Weights of a small GPT-style language model, trained from scratch on English Wikipedia.
Size: 17 layers, MLP 576 SwiGLU, 11.6M parameters.
Architecture: RMSNorm before each block, rotary positions, no biases in attention or MLP, untied embeddings.
Training: a variant of Muon for these matrices, 192M tokens, 5872 steps.
Each number is 500 + 40 x the weight over its row's rms, rounded and kept within 0 to 999. Layers, rows and columns count from 0. Numbers have three digits each. The size before them is the row's rms in percent of the matrix's.

# k: layer 8 attention key, 128x224, rms 0.134, rows 41-50, columns 0-223
# q: layer 8 attention query, 256x224, rms 0.135, rows 42-51,106-114, columns 0-223
k41 097:524528490506477479432517474474507521549424494577520535472487454583575454489485496512495519516590529521447507546511435508555455501532474417529506522525507564514472461466494428431499468520483549476419610505537538505507410533446482488521529467488520510507461543476508468519480448451467438537477533549533478494498483475504464489537446534485504593526490535502467564511473493425550499475579420442438526500478452507495556500545449558494575550442470460512534548466524498484539488559449489518552479493491506531483474485493543596531508508563497486476499460491536487553494514547479468444454419542453626492490491441485559482426525526449486496538521446522447445488441466462493552476497
q42 109:502457476498493473531576423526527484478511509538537463570511503527595460503625516492517507480561556587457451577486508444544531538515503511501460523494467566533593520465521550488459495498474457486528552509519445537561558516517560520475487397460506509510530539498501560533495541521442514442498491466509553472507557420498465507482594506550449504457447538440544470404439506493461483503503518510605492453542467520492587453525513447522567526531534524545429558475477530529526470525548459494487517439485530522516497493562464566502511558438503512433523495456503519513506524485512514576556559483450473491501424517550466484452460432487478533503507454493455449509498518504482554496487
q106 099:467520462491496449557553497417498514487493512518493506449495500410506588470531531496433526466468538481430538486491464464496514530490558526492385517491510528550480546390468535519489481414518569461493553522533473464603553592580496485480507537529497489411517452512505531544513476480467491554484496485536528473519540501483496512469400495534520481582481447475533420452481440424508570477486465525541503531534481483525458464496486471528453456559612432489514553531516502473491472503528516534483497460467534527499499468506512509477515532539491528524509531478504466472431550401491538536494483458500505517506436534396501423474525529550475433501465526486461463537493533571521539569453
k42 101:419531575510550484555493498472466467462488472512478540522516497512496551548487508476520528463512549498419471595462499416530542475543437444475494504510479487507535501539578570544459509456534494456526565596514471504528542436534485477515605522504532480504526495494474460543496478483492462512448494455500594511517478512457520565464513490493572525514485489497528468594544517556515527529497507533457516451466479467543463524505404430499505550485573427452553575579545432501457558452518480467499462491506453484506445483495567405491496463529525512514491515429576508487449512503451549472425469533437478502510484583457533515462462501507486553462484498460552494481603493514503548546530
q43 103:488470526557478453516593523451580474509483505488462449566473520523493484498503568536529493476520462553540491491520487523503470483495647493512563426482508514436506459488488484488568545544453555531577491636442556475563476540413540526566544501438512498502494490416466461527593442510450438524492498478466472502473506538499561473564553553519443550463511535508412475521456523466549501567430541473500557492524505505456475510503462518459528519460480545544484564559495461509535550526470436498462477571524536531490498451455551527499471431530523495478551540517488508534544532505486481499476537521501534524389521515499489507448495492507475476510532514474512499525446588512461549521492
q107 091:506520498561489529455516500478458496522521495405547429415557539462471443603492484494520571501487467526519491481520483600546534548499569493548571479504418511495494466535506562469441613563440487519592491509541516517515521480494514557506544476454420563489460515523500490477515449494514441479512527488457535539520510558470496505508551488480494548493437541437461468468514500506450467499436536522483514456537540461520530473562552472498546535523457517552462506516455522565545488462487364544488471542503536426526520567493419535485518463513531450450514548537524484524547503484485530531476550503491505542519413471519421533504461490499446567471557528504481558440496515530441456491490
k43 114:587470575522490522481550553488482468505492451460458564481427494476483505463512491403472501534515472574474530446548510441485553456536487505486452508500512512487484504494505434546534536508566507456498490505436476558443541510546527473514425494536501453485496542447528497470455539551519487470538555522500481535537471519538548580502480517497535472464584501487574542546521490556450502473455474555456450450546469462563477560489500505490412506553564444505511516438460570465539510495613496486595486518554477499411524505463538434539538499450510524470395472527505476465497504490522461560515511506534534506465456581494478472537490496490594484474478518541428499463510423589523519547480
q44 094:414501524518517507462567545462519515469430533548469534481441466513549526493458525466539432551481531506473449464458421502465536506425512509512505520483457535522535568512519494510378466507454521484431460466523494477440527456441500558472577482513548532535479516490524455502494478488487580431483509557526455542492483471517455477525480540444499507491513526497479457540540478451528413517455447424554386490541549513466464552460464517491546437474529485538511433490450433419439504552467557515471561446520488505450536512533518468550442524512453524550514540513584528469458481477565513552497493495496540595525476559466503525485451462491445427493464488529469546538547456490538444476487
q108 096:504522513536482549491583531514498502524505460572535541491459543538520470523551433437504522477566476498545534485543566558570521516471444421490512540438463463496545466516500584530484528533437508530521464500530484523528484470438511526475597518498497596489570551459512521526526467455469505559448489540462555553475445515496565522480529528472476574422506467503496487470507504539454571506495409556487481501499494506475520437521492499513502502489602524550473563509544488501515536388448380583491497461516463527488453535486487420532471512520413443471506494504530540492496513448525531497498550491372515537481457499515486500499478561447466520507508511485460509478492494506496414583487
k44 103:436535517525483471512501462529511504546466469523464535502519492544482486562477476534555486536577542483495452521533448416460540538586506496471565480514575505445533427477442482532541493506476499458500506476519471558446544581433509494486455479499505420511448541538494546442350447423485505536504527481530563463527485494524509436442459453501430494566582504541574440494475534505408453431515530491547494511475498461512496546535522486479531557460444506480519522483514578438488518497521517469509476596500481544534541528429555491578514479474529472441432542509539508480475502478444518507496514497491500554500510481503476475509475556499461473402475447464473496548464487556484558567468
q45 106:418598489570504451467521447473459511525528517476505490424462500439496482554490526447492470516524520526444516480423474520530570493471469474505490424443592466448461542476449547507478491470515498511479431493449528473540538559455475487521570494525452518433469479550500475540540445495561508426476505506478523544452535451520502465492500407515527530469541458499508439441532501522592555533497585503438551501524480486451485510483475450541471441470510477449505472521511539541474474481524474479474415485526470525598499488551493546502503490454469570459459532492487396518562472547494461507444506481547453475510388551431486413535528488535470475504488484564562534528512512452494439514518
q109 110:424506467524480525536454487552487458543469531557507525520524534477515457474579491467501511448508444489526561472517523509535525521488456539562556405425472577537539525469545495466529459491504504399533470527514518527468491467467507510424483485498487521539477511501480412458500508416548500537518446459510492523504501537457493564415510513530471461528581466434518495473553565512454542523471506459560498529466544441494513496504446464540530559552486452476570524472459493526453498580464471563441411507520453551464531460561483563475554561508481416425512492544426537494516556569454513540507496473489504487573525510467541469433475534457462527519577505440492502519511587552493506518449
k45 102:571489483495396526477419552521528445457586498529498473602527486481505483555485463516505532490498442495507583433439481555496515562490449543470471505566444561503548458534419540471551483504410494517513471455459483448426469467516541545524476477452500562557552560409538547527484553493508495553558472485499507481518506490515519496512477540426459473452459478545501501544394506540468484437536555527522514509535537475543594567507576533476558535531481499538548527467448494502563528477527529434431500495514453536463474509502530478564487483515483496462562467533508525472575489536512593499475420494550477487483501512540534515451508502497478442505444500458555477506532526519513497467474
q46 100:459497543501481432473499519394469509497541523482426484457501498464453471443470528472523458500540600509486589510553529483469477412515395511540523471457518505459447475473529541489518472461561459566514491507495457427483485404507500472601520492555536486490505450549528504409494495492521572458592526554579493505478569507487483417530491479482558466530488453498495517541497518448505485488545509534536478484477568536566420491442506515470556468455500448510467496547479500490527453510468491457529457477511520581465395460529479469543481536513513512539562439499534482511501480608469460433515506501490523524455478590537520496559499451509516480452487494477512492436515492429549494485533
q110 096:524542452505500506629498489464495464517523506510528493488531496466535558427507489556530428513516481532531516492534456435523485517441485517508497483483543517547475487372481520549492507531495533507571503516486557508453572526481495508441591522539511468460545515609514497539505442516473519437477450545439465470509528545455483549470488476502522526516480502491506568606519512527439485481550491501542513564436531466545443441453475548503509518560422503504521450559507477536503504553446519546453540555498485619567500490503478501450484482557569514461586431481494504517574478512536452519533466473536466504549593486467525499511529454435439529481443546532496487536557509452451515480535
k46 120:543517473572514517556508541472484504526493488548513449481480510469533527506476533513513527567477438502552457494480484486560465513526504487483475497513428531552570534474528507532513507484442535546498549484484503575607424495544439544476497481491462476552575541481539513414572482458509516459473474470528404445437504492427473461489469522478528546485444534555496459498457472544524555523506583479484465544494513455514537446507534545540534523482422476519484521506520469503556484449508477503447530541512432444534566460474478558410478499517497468493488503444463546605588482457476509480414482563473526512534502516485516530485604517437470509524571565451556537563439547474462529573506
q47 099:509495529517449523539613441525474515531481499481513544510528531514587483569484458511445543464537502520429526513507471496495465466554491488596555495526431433473570432535447571513517473494483469571541536410487557435541461482485517538545482485479530577513499460510579518480543467481532488577491531481473538505526510550450537501532473491492511554498520503488455503621503527425441495450465488538543525484508569506498473454508554490536542533517521541498517477515512462474494441490475468435520472575483496534475462489576520488515480436496530484479452440563477496506440443489472550491535526425428494472493549546512498499534517568496469577562549478472493510442517437577515388470471
q111 114:505507457537483531460572559576471502502522577531587460495531454500519462492527523506444473463499438542471482553463494530550528527533499433488475474447472434518490480564454531445568522509479471518574517494559579484513454526495513551466541492436454565479544534453536531479463518492549466512513450438445486502535457532477524548499558492539466541457518492472428548523454514484462529498497519470568579509591518533433483535536481497541454561465592572480562589455523443467516519514507472553499534527544525523463573493523483474483440445510523430409532494503506464477547506391455493525484527524439458493443524459479533504477480546500504516507550510515486543448569540466428483552493
k47 123:534476517499530456578453540457482445449552490480413515442550554514494507445463516429503459476508472532534499472442469509543519484524504473540549490449495471539432483477507450485546433496480528477507463499516490443381555533452565527512419501487442467464523488486494483511481518543450490512503544509473489527500474569519526501494434462529499481423535510474517503460474493461469503486486541480509482471492462457461497566534460495460428502435489493468583507457484612467460514525449544528516578430490506514510562534461510484587560463488499482558444442551474492474512578501533528505515490467573498421443492472597528469522422573494552452449439573556488532473497497502558557469568
q48 099:484571456477533512471503488401478501476473526607519502532510501542514563427511503485547481496544534505575524504555509515516513479539472416430513538489491445484493382505533509556513471518523517453474556442415536526569503499483465439436575577485476500520560510549443508505494427500511469500480580493489450504486505522485524565525551534547549520482491455472443549504445443497453531519548444461468442551432481473595468528556503485562574496503470482549495550529461546534520515579500525504513482511503512451454480494504532545427513515499490592526504501506462468510524546530465480475464505536501466535481541583453539504522483451502479466510517478430449413507552536472471607495521
q112 103:408533501552388594442472519503500471462543478526502464518580504511524491499547566542467474465470482543491494468505484561516517502488525526501473500476461552550544471493560538469493463599472483510487550550510511546548530433487492566521548488494528561513527510467452499427530509505462470497505470471502448528487541505494474502478604546459589479542504520507455458465446476535496438574455488491543490460470428549522526465472494486514523465500452510554511468428521533497503480502556476487531571491522461454526515595456511550458474539422552528474566474514404435588543538510475538522471504579445452616456493459416514489447483499476475488535524509534547500496507495474495565459474
k48 107:508454505525494443461512475468499528440493547477541501464477530557500450538430540517498515476495550473451474468569531534453492503480501547473597559521525479535482472461493533493510505463535473512471550463586536440460497524539406556556513493511509545499539522497522489551556492485524474470532514532531504591508488514482465528463438508464586546509582530507528521360447481466571563538512499487455477522464495522476530491528459531424415546503557532531482495458519448471545485469505427527550532431492490559440587588517485447574501567399504513482525468460477475464505469479552549526484554471496463514474521479530534441576487509542525543498514525518550557495474501557496431445464
q49 102:530508522465501521457515492507494498513434484523533562434512536498448452546502489483539475486499473536596534543519461516517481480476530486489549468570462535451596497467459597583476514507586475448549508419542565520506480450471497527527464467500473545480500553474465539497546503479536421494542511519481519538547459442582512532404581471442448538462460490530450497534518463501549535527441425531532397466506506502479531462553503515493540494374571527519470578513505419532477519506477453485504473491496471479534501445575506515469487486511574532534449484548480482518538484433489490490549477515521540514501464473520472569464497549405540488506537484497516452531518583500456482580529
q113 104:435511526560481503449448463620538558565463476504474527518484533479507447535555526480510498459416492534470473565534518475548470511481504470455575421501519492405490525457514483524487491458560492478537541501444528475481514485491470408495461453476423518541489497499500545486498469459501419552500472529449465508557513467470521469511535529518507510571561539469559475425485503456633520556470463484423517474501504536463519468498552477457470471498522514508433504504484386468476534503510482558531579459533441561501492534495436444486498518501461492472550496483412487503483487480496484539480562473488501424554506481428470475480439504511519507531491417535532541531427538557435503426504
k49 101:509469494548508550480490480532529523550541485543520452470510556541497449493552507513516544473452473428498465495516533509523527479541546476503443578515475601543481459456524573438466575395535480531520487464519483433515608534514440493403535566521543549539473444466516514426534595482429571515517480475464506550402469554498502554498436501495496457460527545482519516453519482488557482513402567435496560486500470500540527585483561515535493482529501500446529551507500581492541478443506497522521556479436496495511444539520514492510471478510478545457496551550508495485476497527545522471453475483480440482511518540494474497493516415468468489423520490409509560446490500447459472526469
q50 104:514476428507503457509484487410504504514517493486447533428479480517528442500506646530458449500508493499590485489473547463443528557550529464528544539430537458510426619438496518530544488500505509494513434434542502517515429504537558494482577495492517502446521503408452503496523513566486481492539521525562491456521541431538465546526438497446469474445563501513495539517454505567432530518533489528457527511529555453504534485505530482518480445517449512480519497499467559552527511471550544540467525460566515500485486428481482490582492494569554532498547504495482562487554462562522418558488522484494498483440498442541444430536438511554459440567483553484495484505554518534515508499553
q114 112:475446527456470550518452532507488522517508513516444518503475455565527475521396500468519464531512468412500419502520490449566507490416426521438518440493533456482481518512571431531556515540568507584522458449518534512421455641436484480489509602474551458519508531447478506432485471566540507518538524491517516466490497473492494510510502483518577477501539549462566540503490534584553463481538453509417435493578501538451436480467486522465470483445499500519573495455488477489474487506538503557479493521461493516474536423522444497473495541542495492460547533510521497555521530465467484520552594559556469485510579490465466494531553543530515481437476564483485459487510491536502450477535
k50 103:515451551513556528446438493545515514463545485549518457472443492395549466483491542559490496490510486474432531513541552474532503478523493563406487499504524482489445428538463506418550505521561511541469481542478378498431532509452538529510476539528473437511444518538556486538483477396581421484481491472487433493492452476510511468480509576553570493462478509465517502548493479492510525435527443425536415455413457527551504486515444535437518569551462529442479555422480483450504472528474507511483465481510434477480520452484467431500551481527524512520477495442488495483543493468501532510521499558551512486515505522562472508487536441442461476430424480507477541532530512493529540430540
q51 099:487489533534468524483389523509508531582516469477442514451502551472476511547481490509518523536549466470472406493547571508557515502425484456538557539522490539563489520497481504499509575456519435426555461534548484511489518546542516466458547508530562492470520528491480502478489386499517549521535485567524508488536529536458502501439457510518373541444508545477476517495457510547485529489483459425493568461474424497598501454542491508459488532504535463503536547552547522521497429481489548470464541433535470476583502420499415424520469499439533489455478539521474487478528514451538440539514416444491505491468475550559505494511522503495482574530549522574414530477507483520464528539503